config.yaml
n_layer: 14
d_model: 128
n_head: 2
n_kv_head: 2
head_dim: 64
d_mlp: 384
vocab_size: 8192
activation: "gelu"
norm: "layernorm"
norm_place: "pre"
norm_eps: 1e-05
positions: "alibi"
qk_norm: false
attn_scale: 0.125
bias: "all"
tie_embeddings: true
parallel_block: false
init: "uniform"
init_std_qkv: 0.0425
init_std_o: 0.0
init_std_up: 0.0425
init_std_down: 0.0
init_mimetic: 0.5
optimizer: "muon"
lr: 0.0105
lr_mult_o: 1.5
lr_mult_down: 3.0
beta1: 0.93
lr_head: 0.00708
warmup_steps: 200
schedule: "wsd"
decay_fraction: 1.0
decay_shape: "linear"
final_lr_fraction: 0.0
batch_tokens: 32768
seq_len: 128
doc_mask: true
train_tokens: 241100000
steps: 7358
dataset: "wikipedia_en"
Each number is 128 + 32 x the weight over the matrix's rms, rounded and kept within 0 to 255. Layers, rows and columns count from 0. Numbers have three digits each.

# up: layer 11 MLP up, 384x128, rms 0.143, rows 309-361, columns 0-127
# down: layer 11 MLP down (transposed), 384x128, rms 0.166, rows 309-360, columns 0-127
up309:128148173142171152132116117130098102111079191150165103132152111090171114140117175134087083106139081114081114096098121144129139118161089137142154175127130174118082119165153118130135186126099127121155184158134152128108102117118134109095125110203136140142124128069101080122161152085082115120190103151098151124174087174162085109151167099156133116043082155151114157132114129110107116070093
down309:169120150086200196118106128082102054108157168159126143107125156147155174112149124170093153142143077119227169099170131105126072153158150195121180146101150131135109135023107173125159158164109113050147210140158128096155123099070093156158124127073109086141168141140090116138164090110143097156168102072058168094120130151115045184180119101131123125135104151101088116132125121102089101086146
up310:071152136162136127169135090135152109155109124152153149129101119143077100127128129092106196084115141112109154105158091113092164183154135147134157110094109096127079161090084151139153159072176153111149092130090069166138096120142123154133137166108151158188094108118094107147151111111100120106164137088139144166163144158084108181178118149144179120175131100114113110192097174091139141170018
down310:165156125172115062193083156065105108119108130088127134154096145139097163071119132100100164152205116168111093161114115072168142120122132184079164168122141139211115140079091127196173121121155120113121133126133112116077094119098143134122172140132117098147156114117140164187010126152182108123124100205187091162071123079093139159110141155133115083085130202121069092129124123092160128209094
up311:149103142179127121067100124131107171141126128151116124162155095178099128140159108172161090161120162130166135146139113154134085096149090097115164200103081117109107138153099114139161086126093120120117100083050103124104113101112132160128055135132201126153085168154144174080115131081107168155097111147099139113086106181110173125122121150139222187081127136141159113161163091170125101117107
down311:112110178123203057144160123124131154145095117149169145121139175111135138128081074098205166089145108004105102111126134081089139098156146194141093108110145104133134093071180132129110149103102181079188170153151193121141156163119069117148174089143099149100155141035201154120142127154115137143127080119169129144135165067115110155121133128161148118157129092099128108114143131117062172101112
up312:107197090122118120126132094100141155094112129170119164077078143170116134187107111107095060159118085146090202125109133216109185119088149110167085126106153108162119114102080114074138126172107122137031094145155103123197164167122108160130143128094083124178130080114110107133122129122142156188169128092113131146146157140119104081158151164179145078139103120147148144159082136128146067150160
down312:151137108142160076176177096146106101096119126163107160113126128049119168120168086111169128131133117159152126163120078085083097088106148125188156162144124116099144113146183089173117110149105124092178121127111155131084144138149064123157093126136140142135134153149132213119163130141127065157110175101153157164078129085074162163128153141123052188135060162103087107058136159160068134115123
up313:119112138140208171170139129167115126107153148109128085141107130125070127152109063091150119121144152163133128120127139096135152101134071144106145193122176129122163174111134201058155122170111180097099095144083113152142141099086162154164135181108073148090090143132114096145132200149102097117095151138074111174091158157086185084115171130059167094112106118156172103130123165135132075089172
down313:140046148120206169126129091151164162100071162095113102141087117140143183155152150128121119124122134095106118201115143070151135095131164126149150146108173075088093087141166140179097098137107092105112155114167153124141061129133184119081088090157132177092176144129192112091137101156069150123134153155133085117000124169131114134109120205129118133061114143156132088154128120106142148172169
up314:147132185085155115173122159122139064123098141173144094128147152141116126147146103168164134121174103115106131106085087148092108165194199124150128129178115130185124156120115120138114118077177156107133146114028086118143167115082116091149125091112182129130097137116104096107170128132134128084127079186098162181124116098186108150100107124163115149108085189129101109130114102094102179111066
down314:092127089154108137108128116166156162131151115072162088154119143149140081108179158118059106148101125099123079085154180123155167129083172105113121098115135165123134122136173150157144102111091068145104097129175132105118106159111159105119206125149078148145148081114138113176063127108181137115120158143148098078104095140147134132142157136158136079103174138180126125101109135150199099134118
up315:105083128115146047095130131111097137070135082074138116120146131086130082174113141150084175073095119171165164144149114137181172138115197152136174129124128109100098160118144132096124106174117156110121080150086117133134102183083099087137116159127171117094114166115125151141149143184171113129157107088144150158131169095134048122067162181172122146152108102116168112174138120084172164119160
down315:098130158140112145146119207147166162132149131122111145100076124198094174084121108137116106165150140123161059131162126118093073099122073123110098161175149127153179159200130163113158160115118132131149088138180142157088175116118110110086109169156116128104133136128108127130111145074153128135170167180152136145123122132107145138121105073072147082115098151132100103074058069121093142139128
up316:094138090180122119159130119092146113168109096095078172059093190116101146148140172082120183115162161119090149097099130141124167115097158130132141088135130222172092154060071140189141073120128118156114154108130135133092142142168159145123175128149168165136099141090132121123131157120091110082120082123062147179096127042099129109129135119084148141192152134136169054142111133165146128167121
down316:123101147114105141155120139133101103113122096088154065137124139148154140098135110162113100092145118096197098138114142135130133197142086131096173170113131100068105109123162199117136165104127131194127122076128125144123129203133114111087163121097069073151117070167049116135138139155168141128109153074129153116173124157117124135109138141141125117126132136194142159156119096095150148109155
up317:126171182123113113117106148132145120164144160151118155146083099147148117156177136100079146210121087158113144114103120090145085168156115082139162131115095197089134096076105140181177108141190133105168109120101138074101099118130128113176164086134152111119132135173091098097096131139160102106132153103159182116065082133158130079126108121119140164182115099124131090149160178118099079112145
down317:072164139161068119107151169152174133112100114087194150127115104118137144147134171122160067203096058255141082141059168137162115136174106107161155090117150110087151086105109132179138086152180082037172123142157179099138054139130137105122160155138107173116202126164155157145056152060168097062083162079169159092043068206163105065137143086145073152200128052149091115115179113148082078169164
up318:144135186158119102137084164096127143079060111117151141117107175161135077091101080215085099137121095106157134130146121104143212138180145089218064175132122083116127138072142133132105086162079164179161095119103169125109146118149104147145087143102075135090106132133093112165097125163121119154139073105104111206187058128206163110146185153092149096153109197107101094122065162122182114180137
down318:165142154188108090171148099109142110161091092147170173106181075171124191070143101098141145174115072166122094117061143100189125120156135080112162117108152137132194104141135094034123138082119149123107147145111151150160156180109143108123111119135090132130070214062145118140137104106086155109157092143140129162137131140140112184141106130176093121118114116103109156112132119135031084197125
up319:092131120094111178129104111182132171128131107181124088077148140178169113146152145150131163087146209104124148100121103100191128116142121149086124129164124087163111150131093139172125119120201161120130149153100132108136099064061097107122126126150178173110104108137071086156136126113120140222124134145123111058132121178172142052083141127107131116144139128144116098126089117144114183143132
down319:148107154179078072181113193080111121102128151109138097173124105106127117116113160096107151152098071124178104124108141187120128124084072079128166142111129220128156109155132163099104133110107114112113136126105161157144153154162126104098158100085121096158143119112198164093156057099108132071133149102102138146138149107125147191134144162132127136118119146131111105096167231113130139136108
up320:140156122169124136161120132155133146098134160146085106129158167128135134151165111115103140146159082175153111103078125128064125128113175139121113102134128122118131092126136104182119132128191164117080126112126101150153121148053113095129122128150111199094141134130080157115133145109151118101180136118129134116079130144150112101138083158195179051039120088153149164073078121152076128147127
down320:130121155152097131098114138111096124155135113133165104100153105134115123166103165137160154115133146120158107132158180135116137124199146156144143107120102154147143170105152131101155075114065151112132099135119155194120153067174090047131145177109095130184101117153131167189090090132173137090094086121151099109110026127172124137109153046119090121163167130137094124133124171073156085122150
up321:104167185081150123138152131069157121132112126147184140092140138163091103117122083116130105144172116140188148103183170092067186131146176116125092170134151150144120150117087142167123175115109221093069107144087142119077144106139067088137056125134169167154115164098074115153139140131107105151110091113073150155076114112153144165112129160128108146150101179125158094107046089110096077213104
down321:124155119192107157096145190145174101134124133150155129109109118129101093102141161164116085150094137182053128159127166143158149123082149125062142136125158112132134097156088165134110132101109078127135148161189100124128094158122119144073177093171084116148112094089176153114104122086118117089128217108157137078110118101089131114137186142205094108095119129148130129174108098154152093117131
up322:195150116098126110143147119133103085136058152086091206160105118136165165099180132082167159184147113061129147112134164116115184103108115159091120122044040097167133191135160195091128154131149230103116109108064156169155185105102064162178124097106131108095156172117018104131215164188142125116191104096116092123118093128124110115146120143163156103129134175149098109119065150133093100121090
down322:094123129115133116106153159149255083102188115092180158137155133110141069121115087144140073108096099255119124093119054121213146126159152130145150132128119163103073087098156065134171088136129086120164112143119117147073136141086151157142113146113131137080145093170143148099097060096144145123067210169146081129157107106158167156120157159084093084080088088157123138110110230153173127119140
up323:122178138155127119143157125148093139110064059114087128091169122168052135127093122142128090182132070161123136090153158095119136149126112084066122137161127102119142124150153110092174110122096120107107161135165161161180162077092136200150191097138064134151105147121154122188121145192127172095160145114129129130121125102119140132143125092085145053120112145092120157179149165088139111125102
down323:097120100129129088110146039121137170102146129059108081107084148118073107096154131102207129158098165063193100193080126131120110132136158192107141119143152136107143127142120171105126120086124114074133122145124110087139101124167075133106131162105188110196038187209140127147094143110160130143148106183109122121115200155128130190117110160113168093119179112167100156133096125083157131166137
up324:108190172128149114086120172117119157069158133133160121155156175113127125136147133118081113137150139155095199140146175097159086116130152089118088123082156096153121152091077103105135108134143116160150127094073080071135187177122077136125143147102140142114021167153127165101178207117165108113153111095127175123090127123096107172103131138133105113094137089160071036120139093157181104140139
down324:123052082130124112122145077155063137113143115132115127121114102134117078200143125118151144148114144069132142122120142144079168147106182110143108138149060125109212128128193121136110159124136149125099167098154163119164099103125136096121153141192109060141101126118137167140059146125136125106142120127130095135183132157119090109167066161147143165160141124158157133154180043120106132130104
up325:127160152119112185152122136122109122186127136142117148159115131144101182111119148162150144083098167107096151159148095077114142166177148156109127142094102175133145163116193119126092062099130175123109116107130162137168104162116060143114152082159132115118137088081098038086145096095131094138126089157136107103125168119100136156129107129127152117153115121138106198147132158126144140071091
down325:128057132127101127123157150097130171175110149113126097104137138096131154095183123169137081153119115151090139113134114089128076203165099105110162159148115138101116098159157112143126160074119123153172078150143151132138102137132160094143108143159095144106133095185130081139095147119139140103149125127124162119062136115150130147095123106170166164118142128146100143137086079160160125126076
up326:112190129103089211082115116166082151123179126140109104136141097136128114142110172139163140157109085178146121151134172120130138165115132124122140141141087160159148195089122113125112127128125132153149145116110086128135142147139131108150144145144080120085057116126122153101135110137093084167155146122110161125132185123090118118102117112066153063147049105115155054116048098102155128095184
down326:098157114146165115128142091180182132108142036066077135104146077133151115146145107093124118086037196108177151086107174175121177115141073115162116194079120082133151179123143153124137131083182127108170064136161079150163093098149098160141130190125169161136120125120130146133149102124109141116157114084124143065113121147109072131095136098151146117135197105108115109133165172158116126113172
up327:107184157185101134147111124133101127103107151166142094102123120144080095170158141145089154135135058128106125130165175123155085169116098152150073125098157135099093123110102151151115095096075139142123179148155110109089127155196103099166166096135101191095097118091126122117146173119122113154136110167128124103129125199123136142151177094191143132062078138132100093166074111113109157075135
down327:093135138114118149111124113098146153158159040135135154140043103112109139137082129145098079169096109210146121105146073132090133213163127121120161142112154154183085117145165110103055157121164131122166093164085087150067135171141138114120093173129105150168128156151091104140177148150153122106122153099088113108140162144168135121169113122066120163118142152123124115083112186093147140099112
up328:110151143166103164095175163118117094094101127141095161127133098129119103112175074133076105116183099112101132197097099182158116141156115114075137095096124161147127082109072076174100135159109141156122131130142122157165179123141156128090169115148140112071139131132128164122143177131155163184137102130099120164117123158176091152088153075164074138054084116145155140151113127186169100115111
down328:149084094115174105129085110119128147102161155091137150124097166134101128093087164052150108166089145065122125080160197139109147122116164104152132180125113123120096175132189107130122148146120105087133144148086142095092133084091110149157084119101083155144095130119138125160131099122131077137096164169147185110137111124128167086174152149101149127170168117174204161150093145077166126133131
up329:128164171142151112135169179116109101112169106140092115080150049158108127095128175124071113205138123149153098132121129082146147119143147100115121118138125125147186096142125105072129132119088135170111165136178081111122130190116067142174155130092169082153122076138134098116150177134150136162135128161112072117133122106160147161118037119139098157127129100143133148116076145117113110128164
down329:121134152076129131163137109123177099130093156083114146155115123133114113131166145126121131142097175099126106152142106113130148181099128130185163109108145151139100144098114089210161168159123097115150131142106141121171151124165129135128121120110121137137121144097070151086133156158131130128069141109156111140123179128126151045176140121110092107116161105076079122114160097137102168106075
up330:126207101112091155084148120086131102167154144057129129082048147115198163057084174130052087133166147132126165151150148124108202136060058095106094160195101197148098169135093158151169153100115194135164074079151081172130071152127167163098101101139133096150126151126121110186159072069130154154091120138079092145136138168091144101050150115090098157146144113196169141163116191107103137082114
down330:081118051097096176089120168101188214128085140168096147163187138096130164255211123156115149072115054055107126133091170131105085055112086131155133095139104129105087148136147084116125136192117103070150130135151148191094132228103086097108068094165176123162094163069245088146150163199179102113139111154151087143134145139142126167179061147140108117139150127121139063132144139084086116160059
up331:145097167132139100125116150196087153128127119106183083083113143141114112141105168138141083129106117114111102090171070150128180113153124105115110144137140114190121151202141094132181143182116191131099179153124161141129070116122122103121097120142101076097103101149137148074124130124098170117153142152097122110120123130184154139100171097132089146121126101142171144138108139117108057104115
down331:148150131163139138165153128088165126124109133117119134175168130121126163160106091158128154114094098169113154116109151169119133120172103114092103119125126129120116103132076131154076087102140089175119103052105080147161147076138133145137107111120155163161200184106132082137127138169154102153140132132133155125141085115101125069110147157111118088108138155093141107124101083159148167151117
up332:142087160154111139127127090144128162150095129111137102176132106147138078136151084140143117165125178109131176138176139160131161157103098128095159119132101159156092112092121185175118129072064137136129139176084123118098181071109080081090140135168125138099155086142159171131176193113145120095167171109091166171108097138116112158076106119148146112144135058109125136152177080116100146178113
down332:149204113168161139122114174085170099108129081115095133101131121147102174148146169125124097099138115073111151118105116125094126198098125147134084126175115120159155130133106135104133156178159085154118164110173120148113125127113137192174122128141099127136102138072119130142095080128096101146130122150130142115119165139076136059140128126143168186073148156119153091114099018137144175094115
up333:097169126124113097123089127102187123094122144122121177180096126113144149138106108164092149120141143075152132092159091127125135138163084132125167124143104171177138127081110171117144110166104139166170170198137119107144105108152125107172116058146164114110136112084093080114080113146168103143141101153103128109128166129096153128103173099113122120120125108117122117163185116110168131129133
down333:127114098201138171124150162122095171159092129144129157092141146104108085106103134120176114104114080154085139121104150133140123153081120100157157112155145131136175127193160070154088104056135123085103084113124175177089143106108149126082117167104101129142115153156155152138174178089120140108131135161147088127127119147133104114163107182142108097133142155112127134110076146155105134130119
up334:069122118128115141142109074226149157119120099184157152155051121134084112142157111106103081133126184152092148100150153115084159100122164072114144125080139105123131099176106188123073132161127148191083095042113131135123114127151085146182144116085162118114136078149077108131190153134114140106127166164147143142145136131136087116106164095085123151078150178149147184166129134129157131120103
down334:144153136172110115152171148105098136150117181191123112136143167139176154139140131112100137181117082028176115161157196145140124129088183110127122124118080108107111133042095115178127122134128146100094078162082146161146124135100134153155146132102050140148142095171106070119155155105118103143102112114156088177117113120089123104184097107138098109137097128117158135095157179139139111100130
up335:134185090172082108170086172172172137120111135124143092177114127126119101183161095103163120196192109078123144127071075155151099100094165134141098096122106129167113142097101109151206107115151132144135157161118143111128132133126160054100112088093124085141113130166119091089124144125053157094166178133104109174155128147103171064135142103126093122128167149185155142135098115115129141136124
down335:089114112093137132103176082102180134112097102087146073121158112128166105126091145112131159087165201060163108112182146065109158158161099116128151120124166143098129093139126146121139156164071165152132144093165152178149092171116090085066087097135159144100150125064118108139148133135135137129156108128088122135128133106189137183077123197140179091117151180109096123112132132115157100141147
up336:190163092114165171159082121113148136194125186133129096111117153109121140110101100124050117104136138161103089132159186097077125121190053139140121059151144126146130169232182157147170121125143168118074107165139023158149095143145083114138081081090152153161102167142082090123142025099098172146163115124122136105082182168133109148091123185110162096147131114133095046087130150143114178121140
down336:182050143105086120138106155072173177212113139125125178131134159095156106138135106078116087164129115211199093125178128154169069199069098083092115105146155170169133052170157108076092162112126118084175111105108182131049129155127145126102086109151138130098125104139081108152093168079132154113115111143151052173123108056145135159085136124178083174156106152131144125169155170126096170155119
up337:132175202143090132080159107145185149166106119117143136088166154165140095056098131158132140079110099080092165162104061114136188118120176125121108118084102154138123179120079116098129073134128213118132105110116090166161154101113153110134177095111090094184137150104095176109145069142132103136151118128109155066171104140101128156060149128130121153134163179205118088138124147088141114177063
down337:142165132140096107143115168104171098119148109102136134109125155169104187038152092106127139144178089180159119128139143092145160136134112175160182196084191165139139117126163143133169180151115116104126071096063168107163048166146153126104149143109088049137156157086121075109150088136161161105130106083168134099146130189150124097075079156111158142156077101080095091099129099151130083159090
up338:154162199137148116124176099111062111107105149170154102081191134082194119113184143227100069126125090142099134082158137122145144086182159159132142154116093161188079132120155122138130131168114137127153210117129133178122127117121151100099095103176121111135166099108084069109149182108068106116199106104101138141099075129169156138154188122143134129105047105116093107122047093128157139106080
down338:142168161089213169167157041126054138100152077135115172115142157101195112127180101161101140125063152199184109176123123148135189198176105152100108111151089157158074169090217172174138147150170118089088216110163116076127059138119049100118115154151090122170181156132056083161110112121112079150112123074112103093112118139112046191114159140105117174149158105140097156092085101079073099139078
up339:146141207109106125097133103106182136147075078167196140186117101089144127167148186101101111136157117127132152139147150089192137159120053174102111153207100156088136105161129128054095111090157156159118177151131105164114129137135128145115128130112140117134096101127109119158112120156114128111149086150156068144114135132097131137158174106113070094188081089157055102129161137090159122072119
down339:111135122192174138128085149126112155165093138117120130096126163137091096152075145147138183106099168101055185144148090127081138158118121121116118104149169098122123158105149207188203088096122141089076147104146133129129133083154075147134094144126066084155131114133195117162152126182122087118062203102087135074149128113083087129152134136084140201104143201140172090104169068121118150158110
up340:138194161119175141127108107113077191089080128153192093157127069134114101126110137171111054143074162182133152144176089099157241185187156116086149151188158118116121122096145118118137174144119183148143085090104103124091138107149092138119083146129124157151095145076130100163139113141091137104150084117165095140119117119157163102110140130083163099106094141095095066134180149088102164164162
down340:079138175139106197144160068103070208144142137194073130134110080099155185128135083097095136121155114069126142139119167147132137090117124139112096091131115134063102138107141095075158126149143200108062149186157163160139151213090137109154068124161133170120177150089142170140126121113062084141097123100090096140133117099099137195105094086094126139077143168082161127126218226179133108133119
up341:186201130124116187184107111143102116128114117181135140140079085164151123068188087179081129087183140120064171129060126059145111206118115107093104101065129061097096138157139121120146163113087116192093071135113147166067079172124167176077106067155167071155114135177139164161150099098127147157149129197124114156123120101183077122168148168170126067178139146117097116080091207049140199138137
down341:114152127046154160125098142093149061100170153105076125107106114102101107191156053151087100117127186192134095112124093108213142121145156197119100185106150095158119082199083074150174196128188123130123198153122163113136142132132103148192066143074120080041058089135081149101104189229191074129127148154175149088154201103119137123139135188129129131034123092163122075115160038145046171189138
up342:125150155153120160136172121095121114105116141102134130098173095111141128124174133080117078108165128086118163162152123102180168090185165130126084154154092106130125108092178113144139051101121148124080142154131168097167145198076113120121148198132116142132108165066143123093159109112128136135131189126137095149149131126186065094107143179113147101090137132150112103063118141149146161130097
down342:155148158100146128142101096151104132149119091166105126117092138178114075067121084160114135144114142090120109116108061171095097111148152146124129121131132098108125179118116107076152130133140154132127115111137135124155135092147175180093128108112153128175112147247112157149093154118161149101165106154100121148093151152181150123166128124089107109110132138089135145158151108098089131116142
up343:111155141051142111123127161146115187093132096156124144133124081198175108149173083106181145180056120151136090177141129086112117129147147195119133180125066117143171141169137140113121150108142161133072121152156099124156151180183120169085130124124165179091131124099114090104141058163082112127105158110125064151091054123159149139123088142085114104108122152123147056078103128124146116148163
down343:150128126130170151120071160122118117087151153089117103140154106154114104069118152109131033112102178153140190158118129171168194195109111107142105058156150117136060170120118142120180200110036078124171118142091161154118114062116066155133154141110093121167099166068157175141149099153087128159149108090107103120140146175074092172071145134166135107156117074179141174167138127146060121089177
up344:163110143115120207076082115101095116071075133137085103135146096104174172084084118172122141098106099124136144105149109105103166145150160201086128190124182139091129192161140115141185173101094182154122177139124155155159123127070128136120151130189139150171088166140160086036127120123120120153158114099098149149111088098149137155125163095127196126126090110167135079108056123100063105108158
down344:192154115147121171084123170098151148105142146101107135137070107163102099171129108201155109130062105097133132117136155119148129137141125042114123157172088126095150110160105136118127107049108125140109143067075084125121192101170133161182121177138102114132114096088098182121157081134176125122118226151138130180084150160107129043139148120114184152177101111133115099156102103124167149141137
up345:139135170104127139128155144119112149140135118091048053181162066113127153095140119115140138083123111138094145102072195157102055142120083151126200121101171166158084174210105205212114126080145120148156162120128123139152145148087150090138184117134097152111105097112115145153128136130138141197169140161100091091069150173101140151067088140127149076082144151134106130100086174128062129176075
down345:209105084164088123121111095159179131120152116147173197144123170133092111141160162166136174150125073111170172172116062156162120156093124106156067079108074131137090109108158109154184090108078196111121077164145104088079150140130148127134062107174077127127095182115107142071085121141087121109130144192143096136119050102106102124153171139174110147103133079126079150108164156143102217172157
up346:104140138100151141126078128135164101119142102139071154097071085189150198140142035054173140146104157160177144170094150081089147164072124107104113152133119105087164192151118120122175093176088087112124102151127122134211110122142058139145157137128107038072095159125123177202123129125137112154098149133083133165154189074148107148135104119082120136171115142137177088185098149169156147127096
down346:219117147097136152118111122144152095131128156069173135109138163135078106135139151118112134121112117120113109121227107160114131185138136142175151122139138096173132102147145167152131108118123132137085165152154168131145094102105106114112142140168078072124153141157039097102074161051164162136112156093117079122127125179139076087141212155152155141099111128167082115093108112091104132148090
up347:159107120131106110101091125136079144126133134156125173117129182147094180140085135131097148192123113121138093078117141098086117065174108109171100110137173171154153124108125154093111157146165171180150114131156082109171145191155059151183140192097058179096062130127069121126093170103036110114141068113079087099116165086118196210110100113126119082114140142114121177144122189162178101110117
down347:146134111156117158082099141071225155125108117057132143136122127064101138186159098199136124133086089212078088095097103151125133137166133124152189129110158158167160122157090100182136123155093108136157143111144138136097130102144164147182095182137144151108081136156143176139114105054151136089115119126183096140177122158101164087120056123062109164065071132147161040095122156139150148106096
up348:156130165102100135089127161129138143098136165101187107128141117153082077106126102154169147125127109133131129119145109099102105125181191111132113195161182103134146144100092142157117122083137132168106160132141142091176086122113133122073062204140126170161067136149211087148119116136067114119093094116069169122068057118158115166131107116098156086170126147161131157119129147081203042156089
down348:138104101121144114107115098120165126113135105132128156139178174164130104151131148178188088154104122062140144164102128104116090071101169138085096142116110177062170061162106093079108123133121109127097124100125134180106145150137103110091110092104161152160184130080128123126150078127143110189145113147110134168060147074157117143161176155117116126160133212133103107141145113135147169156137
up349:158145138135117124115191152153165184105110152150150125151147119150162109100096096120172143145127090147099142129131152134131081148180139107184128123039085082129126126114075099129116129149134088089128128088133129181070189102067093177115144065052156109096143136142140060142113167185131147172133096202186112132142120139110085127110080154095188137099146114146159156160140109060089141120150
down349:105108164136078125148141166196088111128087133135112103115114165159128174118148142120147096160088084110129087213084173139055116125087137108151115135103124165138154084109153147123119106167111151083104155139127092109158064217147162081143126130134141126137102189091115111155123127066145168095149187086086118166110090171096123136107175146122051147140119098089110138146200182181176133114096
up350:167086206122193144120095081117105091117151122070122189140207173149143092109128114119109182164132134105107121094120174077168149139135151112191167174208052116138139157086063181155119127118131112178129081161126157132113133146073135116132121128175138138076151056117124038182132102110148060133141106127136128189140152176107109130129073117106102045099172119110075094125089123134162090109136
down350:142118144082099122116177122145089153156179132126119161210130081144055100100100159159118108169086142069148102103120093124148122154096119209108163155176126211149098122085133139142048125104078104158146163114140098131170149122139159103140164120115121143103101087155102165139096140171172154058179127080137119142064159134148121126106149194124100111105098145110168129194134091082121120101122
up351:144108110090186177115096125111088144158154180120101139090148159141128160213121151147108110102118108177119117143162110129105117163075148084178138089131125099111130112069149121125153097165147145161100136141198073149094109118149099147205119155149146138172164082149120104109168092136091146108113085099149065115116129145063182169060054149145073090076135114126112116146142152096154147122173
down351:151086150159134132198116151183146092157096122127101168131059087119170142078202128159141159127184080069121103124111147106166107117128147065103138114144134152144106059174142134145112191112127102161083099182151104162151173118134105158152138126176086103143131134085095109145103110134118138134137101097136132096166116105139170153104085116140111166107129094070144180141118089125076079166163
up352:102103140144144104129108132147183104154174179123115098128170114112095115083148170136165092129133104130127143108149124113050099088100134102127145135190126104127185163134114118145133116155108147147128183079085134110159151165141112134103086161153160158072128202134116069114129098132057169123127181168117107193149130111094085146100112140098120146078150176077157128145105166162172090102122
down352:130142154146119114184198132130122139147143109144165126148096084161130088163127091135108085189097133096139126158168120150163148024108108109107116101129071163134088123188122179179099145046143118109121103148102156086121127109128137065161097087154126086173149132125092121136120115157155099145153111164140125135074133102191164159088125074113097090171135122133134160142163092131144105118172
up353:096120125101144138176122139100136159147133135180149101063104173170122081139144127154135139154138154094115169122126101073162117105207157144145136109116040158161122128122124134136103068152115162130141141179097101165092134145091102148139152131064095140094132056161130156077113125185113107194127142131117125115166166146048102125101114081129164156142130167128141172143070111110186110068105
down353:099133186153128132114132131136173103167085101118062115159094099091176086128122139144126131179117107175133118150121123155128123128019105117134138153123177102103124139179132121111110179137072102147114140115151119080129162127123133136085152154180137141191118134137145107149091177093082156082137084144149109099123125166178132131113163153083119137120102140098099110139174100121141107174132
up354:102136136108092121089164171080053178108105108099094095156176077151107125111138169147180123099063185138134143088156135171189100102198146086176131132117177100149116134125132124106127138113101134124142107135111132175163083097117142140162106154077168058119176119144142104180144117124108149112168124171136163117145107157113102099083101114105068135063146137100177103127139193169114162158107
down354:170097147176096143089149221155070148166164134106154118083105128118119100144107151092122185104121154171106173091142078123089132185097140105118116143101213133105114140125126152160136069079151119133121155162150091160089109118148158111171081141134105097104146086116125098132152138115096197165155190165094156113123075102097123114113163117161062077133154142116158132086149146125085151124107
up355:094093171121130124126128061137171147143089119153150101063099160128190152110169137104155191086126098166158110094174129056084200123145202108111114169123120140201145134148079115117174192095169066147124102074113075149118162213102134161104081123178160046137114160112146150121157112106100109094146117100126131149144090088138137146146175163133105154104102111088127114124128133083140154137093
down355:133073092152120103164153172149160095108101160110116101161156138148169124187097140114070110186195131051103124143114083127137190171108104123182125171130090106175143141085092170154135162122151146169127150130088155048115125108145123116118118174171122055132112130133122092128061100129118150128136108132114132130051085129143095136141121152107122121154178083174118186112143081072141160148137
up356:093113160149116150054112118099089165089141150148110143088101149158142099151095100167162149227142165118147135107216091170099176134152082093140182125173098111165139157136163125042159093097055096114083126146088109136129122130117135136131163146114102138163102100118131073178114139162108107127176173113151155090124138132136146135045132141138165171161194118093156114088132133138071090083088
down356:125129144158127073060158179139143170164073163087120128103224111127122123148144172107054136109099117119020202136085118117124090057150138166137140103114125147133148122123063083123138156100117101177113155178139121108109108160148115131170196093134135114136113120066162152094173148111130088171075179090147120192127148129133137115084178107113114115160123170133111058113096115224126114156172
up357:140146122184134107109066112168190102113093135139188092148121145149079088098203155126112137099162151081103207136123076073192129145160166134099127118106108150160125055084134116147111125140185117140125195124140076153111196121111166096068141125092151135081135159197079096097140115113068124151187063143133142151139125121172093207122092195113133132142136149153110106123109154149086164114085
down357:128117118145071144135076143117170138113087144131154163137152153077109091151163107149086113074094113000155153141090123103088110096123151100185094114123087123194090100135105116144115126114126115143145090130161144149132141187128183112090125103141075171136120104173151123140130152220134140082149221128091116100154095128180093139124131151141152108142124166170133144130109079174186142112149
up358:193132160073122103162072132089142105116112163125149127138129109165091146141107119085134079198151120163219137145148140116111118096144185147109138146166113162102124123058145122130145066161101074105065131131072184147159131174132138130165114094125109104141168129127085099086097087126135103084168144123125165187172150031133177116172123127164129090120165118118172154126107144177131086107081
down358:103092081159118108126153096156110154146155098146060076116142126136175077145135157141133148064150130068111161184098079138106130124101095108080125126135126157172176147156097175095091154144110101117134120088140162121160141102160162120160098112114117129128192098112127132137147167152122115137141172140098112131119164166144151153162092120089142151090077139171089122132157049152106144151110
up359:112172155093110184160125175048128210172041190090116133088140083089150086147122119076145153104123097124095090093070110098181114144163114136139110075169176086094110158169118107107156092143103124156153143106104132148100115153174093198128158133140172018143104196200108039170161123135147130123153103126126110139140164153095117077127077115161056119115141109196125116125167168115200149176126
down359:164129129092118138173079121154136138164127098061133064132109069102183118129167044137175145126092096068072162101145082147148122135109085092092116151160202086167073091125124153081100162102102085099106172142118055105163086196131109125142120129201199102068140096195137134161167146116189123108209140115148148109174140081163132087128115099157154132117117158250124121255154120129073114167075
up360:126149119118148135162129092138083174064149131137198139105095120154151138112097088117044103132150148134099108141171142103103107153092134043170069180084065184111187169145109116130122170149158145153155129128128134110086211130096158122125126095132089057155168113106106087161082120136083127174137144155174083074181195078155109127097164146162091081178137162124123110165111156144094161096109
down360:122157142164194104145062201097146114184149097112093137062130123150105134095109191103106099080136114197128120146096177139133126159098148167145145119048179097108151093087118121180137122118165068153133158125148133148054111067086206094081144069131183163114118120107087135100090122125080119166100130173098124144131140169156102101067173184151130156138107186094164118130118156140112177095162
up361:088145179128120120171149137093076116078109121120125188155166098170095060157133110146191164168168165140095086154160126167113146131162148176098110166057144116107098139102146141119160147100121116150138073148108117144136112117156063201185145019102168105084158135162130154149107104121162187148146092104017130094115061081095145086143127116161125101100081124169072177079104162123150123158092